config.yaml
d_model: 256
rope_base: 1020.0
rope_fraction: 0.5
qk_norm: true
init_std_qkv: 0.0247
lr: 0.0137
lr_head: 0.0121
warmup_steps: 32
decay_fraction: 1.0
Each number is 200 + 40 x the weight over its row's rms, rounded and kept within 0 to 999. Layers, rows and columns count from 0. The size before them is the row's rms in percent of the matrix's.

# v: layer 5 attention value, 256x256, rms 0.145, rows 21-73, columns 192-255
# o: layer 5 attention output (transposed), 256x256, rms 0.137, rows 21-72, columns 192-255
v21,081,240,193,214,198,179,244,270,190,227,200,209,236,295,154,246,250,130,172,203,221,130,188,162,219,195,184,227,231,232,198,212,166,199,213,141,224,213,194,144,236,205,197,156,143,193,233,198,123,191,176,259,208,217,162,228,226,208,260,221,205,164,280,227,262
o21,086,213,215,291,148,235,197,265,237,188,283,158,196,246,224,239,204,174,146,133,160,187,268,144,200,172,243,195,185,200,224,204,235,131,171,185,198,129,172,205,197,215,183,124,139,195,173,125,151,193,99,230,201,218,166,152,227,168,194,171,178,204,234,262,228
v22,095,127,229,169,154,218,231,177,255,177,201,222,214,221,202,221,243,155,217,196,255,199,229,205,162,255,255,198,213,173,217,242,212,195,155,172,238,214,225,179,214,226,213,177,142,229,261,179,200,213,239,135,170,236,258,159,170,156,243,198,177,132,212,222,201
o22,096,176,278,196,167,211,163,157,239,177,228,235,196,194,230,232,224,149,195,216,283,142,102,175,113,218,170,198,149,200,173,236,213,169,222,258,238,181,238,171,154,224,203,149,217,158,226,212,247,227,278,112,244,191,253,135,208,133,203,241,230,160,140,220,201
v23,087,202,104,206,193,220,262,185,200,243,251,213,188,217,234,221,178,139,237,252,219,195,197,146,107,156,211,143,201,168,161,261,188,157,177,198,132,193,234,189,114,221,202,220,232,226,247,247,134,113,222,206,232,263,195,240,218,254,209,147,202,229,239,211,225
o23,083,173,218,146,169,166,210,161,193,183,221,192,173,281,135,160,164,180,222,175,260,249,210,176,128,212,205,233,236,139,217,200,95,188,179,167,113,186,159,137,223,260,223,185,205,263,218,216,178,232,171,199,269,269,159,156,238,260,145,230,164,181,232,263,194
v24,092,250,232,186,216,180,213,220,160,191,212,183,160,153,225,186,209,215,172,171,223,161,211,213,177,235,190,235,260,151,203,190,240,98,165,257,216,238,140,202,133,177,231,208,185,231,270,141,184,150,204,176,212,111,172,230,244,193,310,186,199,192,299,145,224
o24,086,273,209,187,177,180,215,173,145,202,213,229,214,215,169,248,233,176,234,221,181,171,206,156,181,200,202,257,183,180,239,212,204,116,168,192,183,224,199,194,214,141,182,145,191,231,261,157,183,179,208,151,264,219,139,225,320,203,209,217,165,189,205,140,181
v25,087,233,240,172,197,214,208,176,206,273,170,256,222,186,236,198,191,217,233,193,136,151,189,202,171,188,194,253,176,256,186,220,185,186,216,299,212,187,192,161,235,206,189,186,237,114,155,208,148,190,128,234,187,180,222,75,155,192,191,224,254,193,149,207,202
o25,085,205,186,242,274,183,192,203,183,299,221,206,193,203,245,216,133,181,205,141,180,185,250,254,206,180,199,228,269,228,142,246,229,183,221,214,188,211,187,169,166,213,198,216,159,213,137,149,142,245,149,164,167,196,211,112,144,235,168,249,305,195,257,194,229
v26,084,261,218,191,209,210,159,253,160,179,221,194,226,214,214,299,164,119,191,126,135,95,154,206,170,193,140,258,105,178,227,278,234,161,272,218,202,166,182,225,244,250,213,195,259,120,258,232,209,221,244,181,252,206,150,245,276,201,264,155,206,161,170,183,213
o26,084,215,275,161,153,218,181,197,182,142,283,204,227,235,221,202,199,129,202,202,136,177,173,117,250,136,159,237,213,191,187,133,161,194,149,248,245,201,210,203,209,124,204,146,178,150,177,268,126,238,194,187,284,119,168,209,242,267,210,200,174,186,176,217,201
v27,085,210,248,234,194,193,192,200,222,251,277,187,194,155,151,238,212,155,218,232,177,236,190,176,255,189,165,200,182,213,161,269,203,293,197,154,241,237,263,223,244,158,176,226,151,246,168,185,214,197,211,166,150,238,232,241,206,177,199,182,128,259,195,194,186
o27,089,217,203,263,246,166,122,194,229,196,214,181,79,146,175,174,212,154,195,238,234,206,248,193,204,165,198,177,188,182,134,242,236,226,189,219,242,241,217,208,213,190,206,223,175,209,211,259,230,152,175,148,165,247,244,186,218,192,206,197,249,182,196,196,269
v28,086,145,252,225,219,189,126,210,210,200,179,207,187,188,290,214,148,176,226,245,174,246,176,156,230,184,187,236,140,155,147,221,209,193,188,149,173,257,133,245,212,185,201,198,289,295,169,218,173,185,231,195,198,279,309,211,154,175,167,170,157,178,209,168,165
o28,083,257,255,283,224,232,222,196,213,191,225,217,189,155,224,173,93,193,278,209,164,168,117,165,259,209,173,231,208,166,163,213,185,182,219,196,171,298,215,242,282,208,262,207,289,196,211,184,182,221,196,203,244,262,177,223,175,179,208,143,204,174,220,160,194
v29,086,214,240,183,224,168,245,240,209,133,166,200,184,180,170,226,242,222,198,155,308,152,237,240,146,229,171,116,198,231,220,194,186,169,171,150,218,222,191,187,263,231,244,230,165,243,285,197,232,238,177,182,178,177,157,201,199,150,185,198,159,177,220,241,72
o29,087,259,167,222,181,141,207,234,159,130,165,201,218,194,169,229,182,187,149,105,242,138,268,253,170,204,258,202,164,136,221,162,159,188,194,183,196,215,139,174,205,184,193,239,157,212,213,221,279,233,224,195,242,167,161,145,209,145,174,210,131,167,203,189,189
v30,084,165,210,187,235,172,146,213,173,265,168,251,194,196,246,171,191,243,152,195,157,233,265,184,150,229,231,214,221,209,193,248,137,167,207,204,185,149,173,119,124,193,226,211,238,232,164,193,206,211,179,145,195,156,249,190,216,203,128,208,218,255,210,209,158
o30,081,231,150,177,221,183,204,195,223,167,198,225,161,216,188,128,100,230,218,110,187,200,257,261,242,205,268,179,165,231,248,217,228,233,165,200,194,180,253,238,162,127,228,234,194,167,177,177,172,222,180,204,170,209,156,163,204,220,257,225,234,228,219,201,165
v31,095,220,176,207,256,225,186,286,164,154,221,251,163,227,259,173,211,225,215,193,194,178,241,153,195,164,233,201,138,204,184,204,209,262,195,259,236,156,187,194,192,281,183,171,166,214,174,276,184,200,213,248,199,206,137,196,180,243,206,191,175,138,228,207,196
o31,097,240,191,187,221,254,177,240,172,121,259,196,172,216,219,150,179,225,170,189,223,104,125,165,143,240,189,223,145,206,216,173,159,267,259,213,221,165,188,176,212,259,214,207,180,185,201,255,192,237,201,180,174,171,208,243,166,227,181,231,169,190,141,183,205
v32,090,170,187,233,210,215,178,157,186,169,250,217,217,196,181,196,218,180,123,143,192,224,275,165,214,119,220,213,192,192,194,220,183,211,237,106,140,219,216,200,230,188,192,207,208,257,153,232,154,156,202,190,216,252,113,203,203,252,124,123,162,232,244,163,167
o32,092,200,151,275,205,248,241,230,174,140,133,200,236,174,188,187,253,187,146,217,201,194,258,106,191,173,198,156,214,167,157,194,189,166,202,165,181,243,140,222,245,218,253,161,292,220,279,271,202,181,217,273,241,185,191,232,283,206,194,69,156,209,192,170,200
v33,089,182,205,183,177,237,191,246,191,152,255,265,195,251,225,235,175,224,168,167,259,169,146,190,257,186,184,178,180,196,162,296,279,137,177,177,127,226,225,254,224,129,190,244,203,165,197,237,209,209,164,209,250,152,172,232,201,233,142,123,235,208,138,252,175
o33,092,237,219,190,185,249,182,248,149,150,158,171,252,216,252,199,267,223,130,195,268,167,153,247,174,230,201,172,238,193,183,235,186,149,167,134,194,249,201,207,214,128,192,185,223,157,239,244,203,215,157,204,234,192,141,216,202,227,153,126,217,184,197,240,197
v34,083,166,229,221,155,160,198,121,263,159,232,187,197,178,148,258,218,241,194,174,202,149,237,100,261,191,200,249,212,153,254,212,246,168,225,164,230,198,248,185,256,229,237,216,181,216,230,160,216,221,235,210,225,128,170,233,230,179,185,193,272,154,245,282,186
o34,086,211,193,215,231,228,182,225,260,158,207,157,183,231,172,136,217,227,196,196,174,223,276,166,233,249,169,212,202,138,214,237,206,157,168,168,179,252,181,184,289,246,217,176,107,233,187,249,242,216,160,255,185,217,189,221,227,202,164,224,232,174,243,194,212
v35,076,204,192,235,193,162,181,242,221,124,215,202,182,167,181,191,156,173,202,263,212,209,232,160,235,222,191,240,228,204,213,135,197,194,144,239,100,162,138,182,245,149,187,187,280,222,196,256,136,235,215,159,161,241,180,206,181,207,232,179,142,173,184,146,167
o35,081,215,143,236,283,219,193,208,193,164,157,242,136,234,141,156,151,242,258,225,208,220,222,147,216,161,129,213,242,225,204,111,128,234,185,243,144,234,217,214,278,223,232,176,178,227,175,256,195,216,206,223,213,159,170,198,194,174,183,126,235,238,132,182,229
v36,089,210,182,216,222,246,240,165,238,245,184,217,184,230,215,192,198,217,171,148,143,237,198,205,219,131,253,167,92,146,196,227,305,228,225,202,232,295,212,226,147,266,314,176,193,207,126,232,114,176,211,217,233,255,237,250,198,285,189,162,241,233,165,250,202
o36,095,218,167,181,186,205,268,180,165,298,223,199,154,211,140,229,162,138,199,186,129,203,163,234,250,219,176,180,208,248,235,232,177,176,223,187,245,181,202,218,128,247,257,260,290,219,141,268,183,142,200,157,241,170,189,271,142,262,220,167,180,248,155,271,181
v37,076,117,192,171,197,231,234,196,197,225,163,162,191,190,213,195,251,255,215,204,160,203,131,224,268,250,237,213,199,223,201,197,221,181,240,167,242,214,157,202,115,172,110,198,279,206,183,217,268,230,183,220,188,244,215,207,223,194,281,251,247,195,175,151,215
o37,078,149,190,211,186,214,253,246,222,219,160,243,169,187,264,194,210,247,288,158,138,206,139,246,262,269,208,168,197,205,288,240,218,158,196,142,177,188,210,178,157,101,188,222,203,218,142,286,277,142,144,222,206,176,218,266,184,216,190,170,234,169,221,180,277
v38,095,222,294,226,213,200,131,191,261,246,208,160,193,125,239,268,230,282,238,201,225,199,232,170,206,241,221,227,200,203,109,154,142,226,250,160,170,204,167,221,224,196,243,174,149,162,220,195,327,194,181,199,207,134,197,234,208,142,250,220,224,117,225,139,151
o38,095,181,220,137,285,168,156,196,266,206,252,180,195,162,213,272,200,248,170,168,205,221,269,305,194,210,177,156,190,159,169,173,251,225,180,225,232,206,235,173,196,237,201,234,194,143,151,185,230,169,178,187,227,221,206,258,189,148,182,197,204,166,207,158,163
v39,093,237,234,212,162,162,152,159,189,174,130,160,209,216,208,244,176,80,240,243,237,195,182,153,161,107,150,267,213,183,264,260,230,229,271,228,92,227,199,185,173,198,207,173,165,127,204,265,184,217,244,195,159,236,195,236,206,273,229,209,182,198,181,263,124
o39,097,172,241,196,114,242,193,223,222,178,200,153,220,196,233,193,221,125,191,212,218,257,194,227,154,107,229,276,213,197,222,150,253,231,206,193,208,198,179,231,159,283,205,136,193,187,234,200,161,227,321,236,247,214,288,247,193,248,205,206,185,225,175,217,126
v40,095,178,201,195,244,198,185,212,144,182,200,179,254,230,249,237,179,243,186,180,172,284,180,268,273,290,159,215,189,180,150,215,146,199,151,161,164,222,300,250,254,181,269,206,194,198,209,241,196,201,253,166,252,190,172,232,156,224,195,167,248,195,198,210,228
o40,099,191,268,146,238,141,147,177,131,186,247,192,244,206,245,229,179,269,246,170,214,240,207,240,153,265,188,180,185,225,221,232,181,206,162,181,209,229,272,207,219,152,188,220,206,181,244,202,199,194,179,173,218,163,139,263,170,214,166,187,227,235,224,253,268
v41,070,182,146,230,166,218,223,141,264,255,166,220,130,184,208,214,178,262,197,178,217,244,207,211,159,165,190,152,167,233,233,218,228,221,187,153,160,206,262,232,255,233,236,275,255,153,176,274,183,192,180,186,228,197,244,214,225,169,208,227,258,206,172,215,164
o41,073,125,210,210,245,261,195,182,233,258,173,146,165,213,165,195,98,183,250,232,257,208,149,237,173,198,189,172,209,201,184,233,207,221,256,165,235,253,217,244,227,232,183,291,219,167,223,258,182,213,216,159,205,154,199,256,200,246,231,164,248,212,216,220,271
v42,095,156,208,226,273,240,195,219,230,138,184,241,254,206,185,238,146,214,192,174,239,206,146,207,262,280,215,212,254,180,184,206,184,190,244,220,193,183,257,170,183,157,190,188,222,163,233,217,173,244,187,230,203,203,239,174,158,134,187,197,133,185,166,303,219
o42,096,163,222,279,284,248,187,199,230,230,180,198,221,301,250,214,215,255,164,204,228,215,191,148,262,310,224,200,211,162,198,188,129,185,200,162,199,186,351,199,164,176,204,174,175,194,169,255,216,182,216,230,239,232,210,137,148,125,165,170,195,132,150,216,177
v43,094,186,122,147,197,209,152,176,256,187,192,185,301,191,205,219,213,183,265,177,230,125,224,182,193,201,136,186,236,195,154,204,236,203,183,272,153,211,259,222,216,235,240,220,180,209,202,154,289,295,195,167,203,216,243,182,204,234,244,232,133,241,188,245,233
o43,099,207,158,196,158,192,170,164,211,271,206,176,223,217,252,210,242,194,212,131,185,220,194,196,220,172,184,240,193,142,153,213,185,252,188,218,185,229,255,190,228,150,206,248,189,104,187,147,220,209,268,169,284,226,209,197,116,220,253,242,158,217,171,237,208
v44,075,134,238,168,187,155,225,201,265,208,99,171,163,268,208,147,187,142,163,266,171,136,182,157,210,158,148,183,147,212,256,203,192,204,198,146,226,106,226,253,216,158,156,233,213,156,261,239,228,213,155,194,157,204,175,251,226,261,172,130,217,187,164,178,222
o44,076,178,228,198,185,247,140,273,186,182,79,204,183,304,206,169,199,116,181,185,132,126,183,272,204,187,199,207,181,216,221,151,199,208,220,207,172,164,228,202,189,190,154,211,140,247,200,229,244,199,177,212,237,148,171,195,163,243,182,167,234,159,201,279,212
v45,081,212,231,82,197,219,244,217,218,161,177,210,284,134,261,149,230,171,177,134,267,140,163,269,179,165,225,172,244,177,167,258,254,166,197,260,189,224,207,150,225,177,215,182,204,180,233,230,252,264,226,262,190,203,243,186,188,188,158,235,239,202,170,317,196
o45,086,254,207,171,169,198,310,91,235,233,233,176,220,120,294,200,232,163,135,145,218,220,131,229,226,187,246,166,181,204,243,249,241,201,220,239,220,244,251,182,178,172,200,213,199,160,193,183,141,214,174,155,255,195,207,154,71,203,253,212,209,203,195,246,153
v46,083,161,192,169,177,223,196,161,180,214,192,220,202,216,219,187,222,167,186,162,160,193,155,127,317,180,152,263,133,229,283,230,223,187,223,202,285,196,167,258,183,194,201,209,200,207,193,159,216,222,141,144,207,235,216,202,237,194,203,253,237,213,209,212,200
o46,086,147,202,257,240,297,210,205,106,195,157,201,212,233,181,193,245,173,235,253,119,261,211,210,207,169,153,199,166,189,186,255,262,148,206,115,219,201,211,213,280,152,178,269,145,157,209,184,226,214,215,171,211,257,175,238,234,175,214,248,262,140,277,182,230
v47,076,244,253,213,206,151,187,233,248,240,227,224,199,211,168,178,133,166,226,122,141,165,135,287,211,216,214,181,180,162,163,171,210,199,123,247,210,215,131,147,265,183,265,257,258,251,213,231,187,175,134,258,196,163,208,220,176,184,198,255,255,169,179,188,204
o47,072,219,135,183,207,214,191,249,261,219,245,215,229,162,203,182,109,214,282,194,230,109,146,261,188,172,171,223,239,229,135,147,194,271,94,232,172,173,172,222,197,164,171,257,265,208,175,168,195,198,124,227,149,214,237,189,122,247,195,240,230,214,201,176,218
v48,090,291,188,224,206,193,237,169,243,170,262,174,212,193,193,211,311,182,226,193,153,155,201,180,216,242,226,189,202,217,229,173,234,189,181,138,204,176,265,218,147,144,250,206,197,238,256,202,169,267,245,247,178,274,164,176,195,163,261,256,189,190,213,227,154
o48,093,216,156,270,204,170,246,211,237,170,265,201,192,196,218,255,292,170,197,154,177,189,94,209,199,229,171,154,176,192,196,212,192,302,223,170,142,138,210,204,121,225,126,116,191,166,226,175,255,190,255,209,157,194,238,267,200,234,247,276,247,223,207,217,189
v49,075,176,179,190,158,193,193,165,230,156,187,175,211,164,233,158,226,191,219,217,218,180,229,198,165,228,158,225,250,152,208,176,216,233,155,179,167,248,147,194,173,213,185,264,171,214,135,216,212,159,165,228,179,197,210,177,197,235,253,181,237,245,190,201,238
o49,077,172,169,251,132,156,214,141,245,204,131,139,208,219,262,174,249,190,288,161,200,131,253,172,165,245,209,179,242,168,245,173,270,301,167,165,215,204,188,156,218,202,200,234,78,210,155,220,223,152,188,181,198,243,194,190,292,209,220,166,208,236,216,213,157
v50,079,221,189,223,181,261,175,342,218,201,207,216,110,197,220,217,227,171,170,279,211,230,220,253,211,241,222,180,159,178,186,201,186,244,205,203,158,208,206,211,150,132,211,229,218,213,235,184,167,143,182,200,274,214,177,190,236,266,273,113,204,195,155,204,215
o50,078,186,178,172,260,194,206,165,170,221,200,246,160,192,220,196,238,137,182,261,201,154,202,242,150,185,253,178,213,207,206,186,203,196,125,120,181,240,309,172,130,162,205,205,260,258,141,174,150,129,224,189,240,156,177,237,264,163,183,213,194,216,210,238,164
v51,079,183,184,249,239,163,194,215,139,185,227,196,110,216,189,150,185,140,204,190,160,207,249,130,257,102,209,176,254,211,216,225,265,216,223,149,165,237,217,264,214,207,220,140,130,258,144,140,193,201,184,240,186,214,170,198,101,217,204,209,207,241,163,210,188
o51,083,271,194,280,257,234,181,262,215,231,244,178,119,201,236,209,238,201,213,228,224,150,209,179,183,144,194,209,240,210,167,224,147,250,156,197,131,161,200,250,204,237,208,201,182,194,186,218,214,169,201,190,153,192,189,220,157,276,147,179,198,238,154,218,127
v52,092,242,200,201,160,135,203,162,141,187,166,221,263,214,176,251,147,170,154,236,262,255,211,154,118,252,145,229,184,168,177,256,220,134,237,243,137,226,249,212,248,260,177,155,121,140,278,206,179,244,184,171,228,198,163,148,194,206,233,158,225,149,181,203,141
o52,094,178,241,198,143,173,122,228,169,199,184,262,207,193,173,200,165,173,182,261,227,243,273,143,173,197,237,210,198,235,217,187,210,156,244,216,213,234,190,206,277,238,189,154,163,167,223,206,225,297,220,180,210,219,178,219,257,218,224,162,223,169,197,171,188
v53,086,216,177,164,226,150,207,127,188,160,230,254,233,229,178,228,219,173,276,186,194,183,147,203,170,201,219,218,243,197,229,125,234,239,205,180,216,145,106,215,135,189,173,166,225,219,225,296,216,215,204,201,256,239,126,226,210,166,225,172,212,175,238,164,218
o53,090,159,219,203,190,171,221,169,238,218,223,188,245,240,126,232,233,176,155,243,178,192,206,221,193,151,249,189,171,210,261,193,189,223,205,177,196,144,137,165,112,215,179,192,231,157,183,228,238,132,249,203,208,152,185,261,213,128,127,139,209,240,168,212,163
v54,090,227,175,211,159,137,214,173,228,182,170,169,240,203,166,179,242,143,183,161,231,160,195,201,165,178,211,211,115,132,177,228,185,136,219,98,240,221,270,159,176,177,252,189,171,166,233,174,146,193,274,250,193,241,225,222,160,205,191,189,268,219,162,243,283
o54,090,210,210,199,127,174,172,169,184,195,209,224,244,188,142,147,155,210,146,214,235,215,167,234,236,214,188,185,151,182,243,238,225,208,207,169,187,207,202,162,197,195,209,134,175,207,236,215,165,222,206,240,178,293,204,218,150,185,228,191,192,164,235,202,187
v55,087,227,139,214,233,221,202,286,156,218,157,180,256,249,187,215,214,112,177,247,171,234,217,225,272,228,204,255,175,175,212,159,163,205,156,119,199,302,243,202,122,162,176,182,249,294,200,217,162,183,155,223,197,210,194,200,160,238,257,242,225,206,250,239,216
o55,087,215,183,197,153,230,177,267,228,222,138,209,248,206,268,197,198,95,255,227,137,210,180,224,221,251,179,218,210,215,250,179,101,203,84,217,162,205,177,269,106,238,164,185,169,253,139,196,253,119,145,237,212,227,204,221,222,202,207,254,198,194,241,179,153
v56,085,194,174,219,171,197,201,209,218,171,199,177,193,193,205,223,214,145,150,209,217,185,171,228,164,206,235,191,143,224,239,164,248,176,180,147,224,209,172,182,160,223,115,268,222,232,169,243,99,158,139,201,131,89,222,287,216,167,209,249,227,198,182,164,149
o56,090,188,213,239,142,224,205,223,229,218,238,239,220,158,223,153,252,154,199,173,288,161,249,200,235,228,168,192,153,289,224,250,227,211,132,192,232,173,158,163,156,267,199,219,168,159,172,253,176,144,113,154,223,147,204,228,151,125,167,170,249,131,224,200,167
v57,097,190,209,208,139,230,169,213,155,237,276,237,243,128,230,228,226,197,179,210,267,278,222,250,136,171,245,188,190,219,277,228,253,186,222,148,167,158,232,188,176,121,220,264,216,240,205,133,181,199,289,189,164,214,283,185,232,191,211,221,224,226,145,266,246
o57,103,202,210,224,145,167,159,114,165,231,208,226,265,105,168,211,222,108,271,284,260,195,211,219,140,134,224,260,166,250,312,197,214,214,230,192,233,217,189,233,212,240,215,267,197,238,219,207,177,194,230,208,170,132,271,247,236,188,186,240,216,244,164,213,212
v58,082,133,206,249,318,152,248,143,173,263,210,208,150,197,234,182,180,209,227,167,284,248,249,197,249,225,191,193,168,156,146,247,258,142,194,205,116,257,198,225,214,207,200,159,268,196,206,197,173,151,203,216,96,202,201,190,177,281,203,197,181,210,219,240,159
o58,081,245,197,240,293,129,239,199,200,223,184,170,128,325,218,220,166,202,234,120,233,185,162,186,238,169,196,166,184,172,148,176,230,171,198,225,166,231,186,237,236,198,187,195,258,247,188,210,234,223,199,245,184,226,207,226,173,180,216,148,149,231,225,216,215
v59,086,238,231,268,181,139,227,167,180,217,157,202,194,143,224,185,255,116,249,223,249,189,247,161,146,156,213,230,174,158,254,222,235,173,193,207,211,181,152,243,158,207,207,160,212,153,225,221,180,128,207,190,183,160,151,191,182,179,178,171,111,195,219,183,136
o59,084,278,257,251,173,234,230,205,185,168,230,233,278,161,173,217,179,200,191,182,211,202,206,144,163,185,195,231,245,210,182,159,221,163,174,232,208,201,124,253,175,151,224,129,197,182,255,253,172,155,163,219,241,140,183,211,246,180,164,167,165,181,178,162,180
v60,082,217,275,181,210,146,228,191,196,187,153,247,206,224,168,296,98,144,154,158,164,250,175,241,179,265,218,216,191,222,180,228,194,158,206,213,179,216,230,193,217,109,236,207,196,157,229,195,118,225,217,204,172,168,246,212,278,246,205,186,264,245,227,259,143
o60,082,236,224,154,194,194,196,172,122,154,205,232,175,214,134,244,169,163,182,189,158,202,151,219,203,216,217,236,223,207,255,243,207,146,140,169,202,234,283,241,210,209,159,196,186,197,166,196,159,196,185,228,187,205,275,220,174,246,236,220,211,212,199,163,172
v61,076,223,252,145,206,165,193,214,188,260,174,187,127,164,216,255,207,266,198,198,188,255,241,240,173,212,166,217,172,213,165,242,210,178,146,226,122,143,152,254,281,239,235,185,192,167,185,175,208,178,110,225,247,146,136,202,202,230,233,185,245,169,162,225,187
o61,075,237,241,197,187,208,172,188,202,278,145,237,170,221,202,314,193,246,242,167,176,231,270,174,178,179,159,207,208,237,191,177,196,203,245,203,146,227,147,176,163,156,137,232,196,211,249,169,122,218,145,144,223,195,138,185,175,240,196,196,158,228,211,210,186
v62,080,181,179,249,177,134,181,194,234,214,161,186,274,252,234,216,207,185,296,145,130,221,210,243,241,237,222,128,163,167,250,255,211,230,166,181,243,191,294,289,206,238,211,145,164,127,203,221,229,139,281,223,208,175,167,254,224,183,188,166,216,200,178,188,219
o62,088,172,249,239,200,120,178,115,207,264,232,140,236,179,287,188,201,249,199,176,182,199,173,226,221,259,198,165,148,199,183,247,241,223,192,195,271,129,246,225,258,221,250,175,194,243,152,252,189,150,200,220,269,242,125,223,282,222,178,198,228,201,153,227,209
v63,078,182,239,141,144,243,211,129,177,233,160,200,179,146,169,198,148,190,169,206,200,233,136,237,178,190,204,222,225,294,144,203,196,218,191,295,286,231,110,194,172,141,248,304,237,164,207,206,184,155,208,205,145,141,183,218,165,279,265,188,228,234,192,214,204
o63,082,232,241,149,139,199,213,156,145,219,220,223,234,119,162,167,200,244,202,164,202,156,177,185,198,198,187,261,237,276,207,138,235,179,172,220,155,235,184,275,243,133,196,303,225,200,177,232,160,220,181,178,179,148,191,220,136,239,211,243,205,196,223,211,150
v64,083,215,147,206,167,243,191,215,140,189,193,186,206,170,162,182,199,199,192,207,117,129,167,243,102,229,177,142,215,213,240,196,227,173,157,254,226,203,182,223,328,296,138,249,169,191,163,142,165,177,194,118,208,166,149,204,198,231,222,153,232,266,230,142,240
o64,083,189,203,233,200,191,177,250,160,238,203,193,247,275,169,219,219,236,150,176,113,116,230,178,169,241,196,237,204,181,216,168,195,156,107,235,237,255,209,187,233,224,142,280,244,185,240,228,175,187,265,178,261,194,182,197,260,224,212,209,208,270,206,189,179
v65,079,231,250,211,152,200,181,230,222,155,260,222,199,222,143,187,202,210,219,258,174,269,256,152,188,224,158,273,249,254,204,199,207,167,289,270,156,174,183,276,212,195,243,157,200,200,327,247,142,266,219,199,216,151,156,230,172,201,193,157,195,200,270,98,198
o65,082,177,223,217,175,211,170,277,218,145,217,201,125,180,171,97,163,267,252,226,150,284,290,130,177,143,253,261,233,209,162,138,215,209,273,242,187,223,208,190,236,195,242,178,169,174,179,185,209,240,209,213,228,186,199,215,184,183,218,198,169,176,218,178,160
v66,086,190,198,218,251,206,206,219,247,169,168,189,186,181,157,148,233,176,168,262,238,141,207,174,229,171,196,260,154,155,154,183,161,214,280,184,196,142,168,200,239,177,238,219,156,125,235,174,246,230,251,228,119,227,240,147,214,187,197,164,258,171,181,210,251
o66,089,204,241,251,274,234,233,212,231,155,212,183,193,279,231,134,211,231,116,220,206,136,225,231,229,244,228,179,128,140,139,183,144,174,246,235,226,205,262,251,215,169,258,121,171,204,172,265,218,223,250,231,179,209,233,131,184,186,208,205,255,201,181,238,266
v67,080,231,171,219,244,231,209,145,232,226,196,196,151,239,140,186,186,213,200,178,113,227,259,199,179,204,214,224,224,203,204,204,150,207,247,125,191,133,202,221,187,262,243,176,222,142,229,224,241,159,182,253,199,117,197,100,240,219,188,142,263,236,243,163,295
o67,086,193,178,233,177,181,205,189,200,155,157,141,217,232,165,251,186,263,154,141,199,260,214,235,213,226,134,171,232,165,195,248,206,226,180,153,228,152,231,248,231,281,175,174,199,185,156,184,229,200,165,267,165,235,172,188,241,205,222,243,212,196,281,222,187
v68,089,233,207,183,171,212,206,195,158,200,270,213,213,234,204,164,148,213,195,203,165,275,170,231,180,237,193,218,254,170,259,158,202,184,135,169,199,208,167,251,236,215,117,139,240,176,251,208,284,236,174,191,200,253,224,219,176,237,218,196,108,272,156,181,235
o68,085,175,191,210,237,108,114,176,214,244,170,239,140,281,128,167,130,190,179,255,152,228,237,235,169,143,149,209,189,211,234,178,183,229,199,176,188,211,203,217,224,162,168,216,124,164,156,229,261,170,228,184,243,234,231,254,157,210,155,164,195,292,214,203,213
v69,089,126,241,151,251,208,228,233,216,192,193,123,193,225,210,218,167,257,239,219,221,158,161,174,221,191,204,226,241,165,257,214,138,210,248,168,247,248,241,189,214,122,252,175,201,203,193,258,264,272,222,212,81,177,283,156,143,256,195,207,112,221,162,192,212
o69,095,157,162,146,162,129,185,155,208,141,244,168,168,218,197,164,167,197,248,207,290,183,144,188,204,225,191,225,178,191,270,222,155,195,226,197,202,195,219,182,172,128,225,99,190,164,214,222,184,229,212,221,191,227,300,172,110,232,181,244,205,193,221,233,241
v70,089,196,204,151,205,188,214,211,181,184,244,199,196,201,224,195,203,160,207,251,161,196,122,195,199,215,104,211,219,170,151,232,80,145,213,286,252,162,192,186,203,187,245,228,155,152,218,210,152,186,186,208,152,175,245,175,176,230,198,221,197,253,156,143,230
o70,089,180,181,155,196,144,169,233,165,209,212,210,146,269,225,198,276,236,237,263,244,181,191,182,228,219,133,177,212,177,176,211,172,115,197,184,221,193,277,179,225,177,289,163,158,230,189,247,138,190,172,213,202,226,207,182,207,214,154,207,227,217,250,134,206
v71,089,187,192,146,213,202,215,203,168,224,170,236,254,165,180,176,162,207,253,100,223,202,223,227,189,195,159,105,190,178,246,175,215,221,166,253,198,171,202,183,261,245,221,204,201,233,182,232,206,164,218,244,209,213,201,249,185,171,219,205,199,248,237,248,202
o71,091,222,225,194,228,160,197,198,224,228,223,127,198,201,210,235,106,246,209,142,207,199,209,154,225,160,173,181,239,224,216,231,120,229,181,263,196,175,208,155,211,197,190,216,255,236,195,236,116,167,177,219,212,292,192,206,126,284,214,201,173,252,166,313,189
v72,081,205,207,194,207,191,235,275,212,165,237,188,278,243,227,113,196,199,149,213,253,180,238,244,221,193,209,176,276,197,174,208,150,238,172,171,203,142,223,134,158,117,218,223,124,255,260,193,228,211,261,177,204,239,253,140,171,165,192,176,173,228,229,224,174
o72,082,205,177,153,171,224,198,193,197,117,189,123,206,214,236,139,86,236,298,224,252,189,222,272,99,182,302,191,178,133,195,202,130,222,192,183,203,168,241,185,247,190,175,222,139,259,229,192,257,285,190,184,211,221,220,154,228,213,217,244,201,239,227,239,216
v73,088,135,202,256,130,201,206,266,213,211,180,281,199,148,199,181,216,269,214,234,232,267,182,158,216,190,163,205,234,152,169,204,192,263,156,205,162,248,199,191,213,196,180,230,128,207,172,277,198,244,132,158,213,202,177,137,213,241,204,194,216,238,164,219,197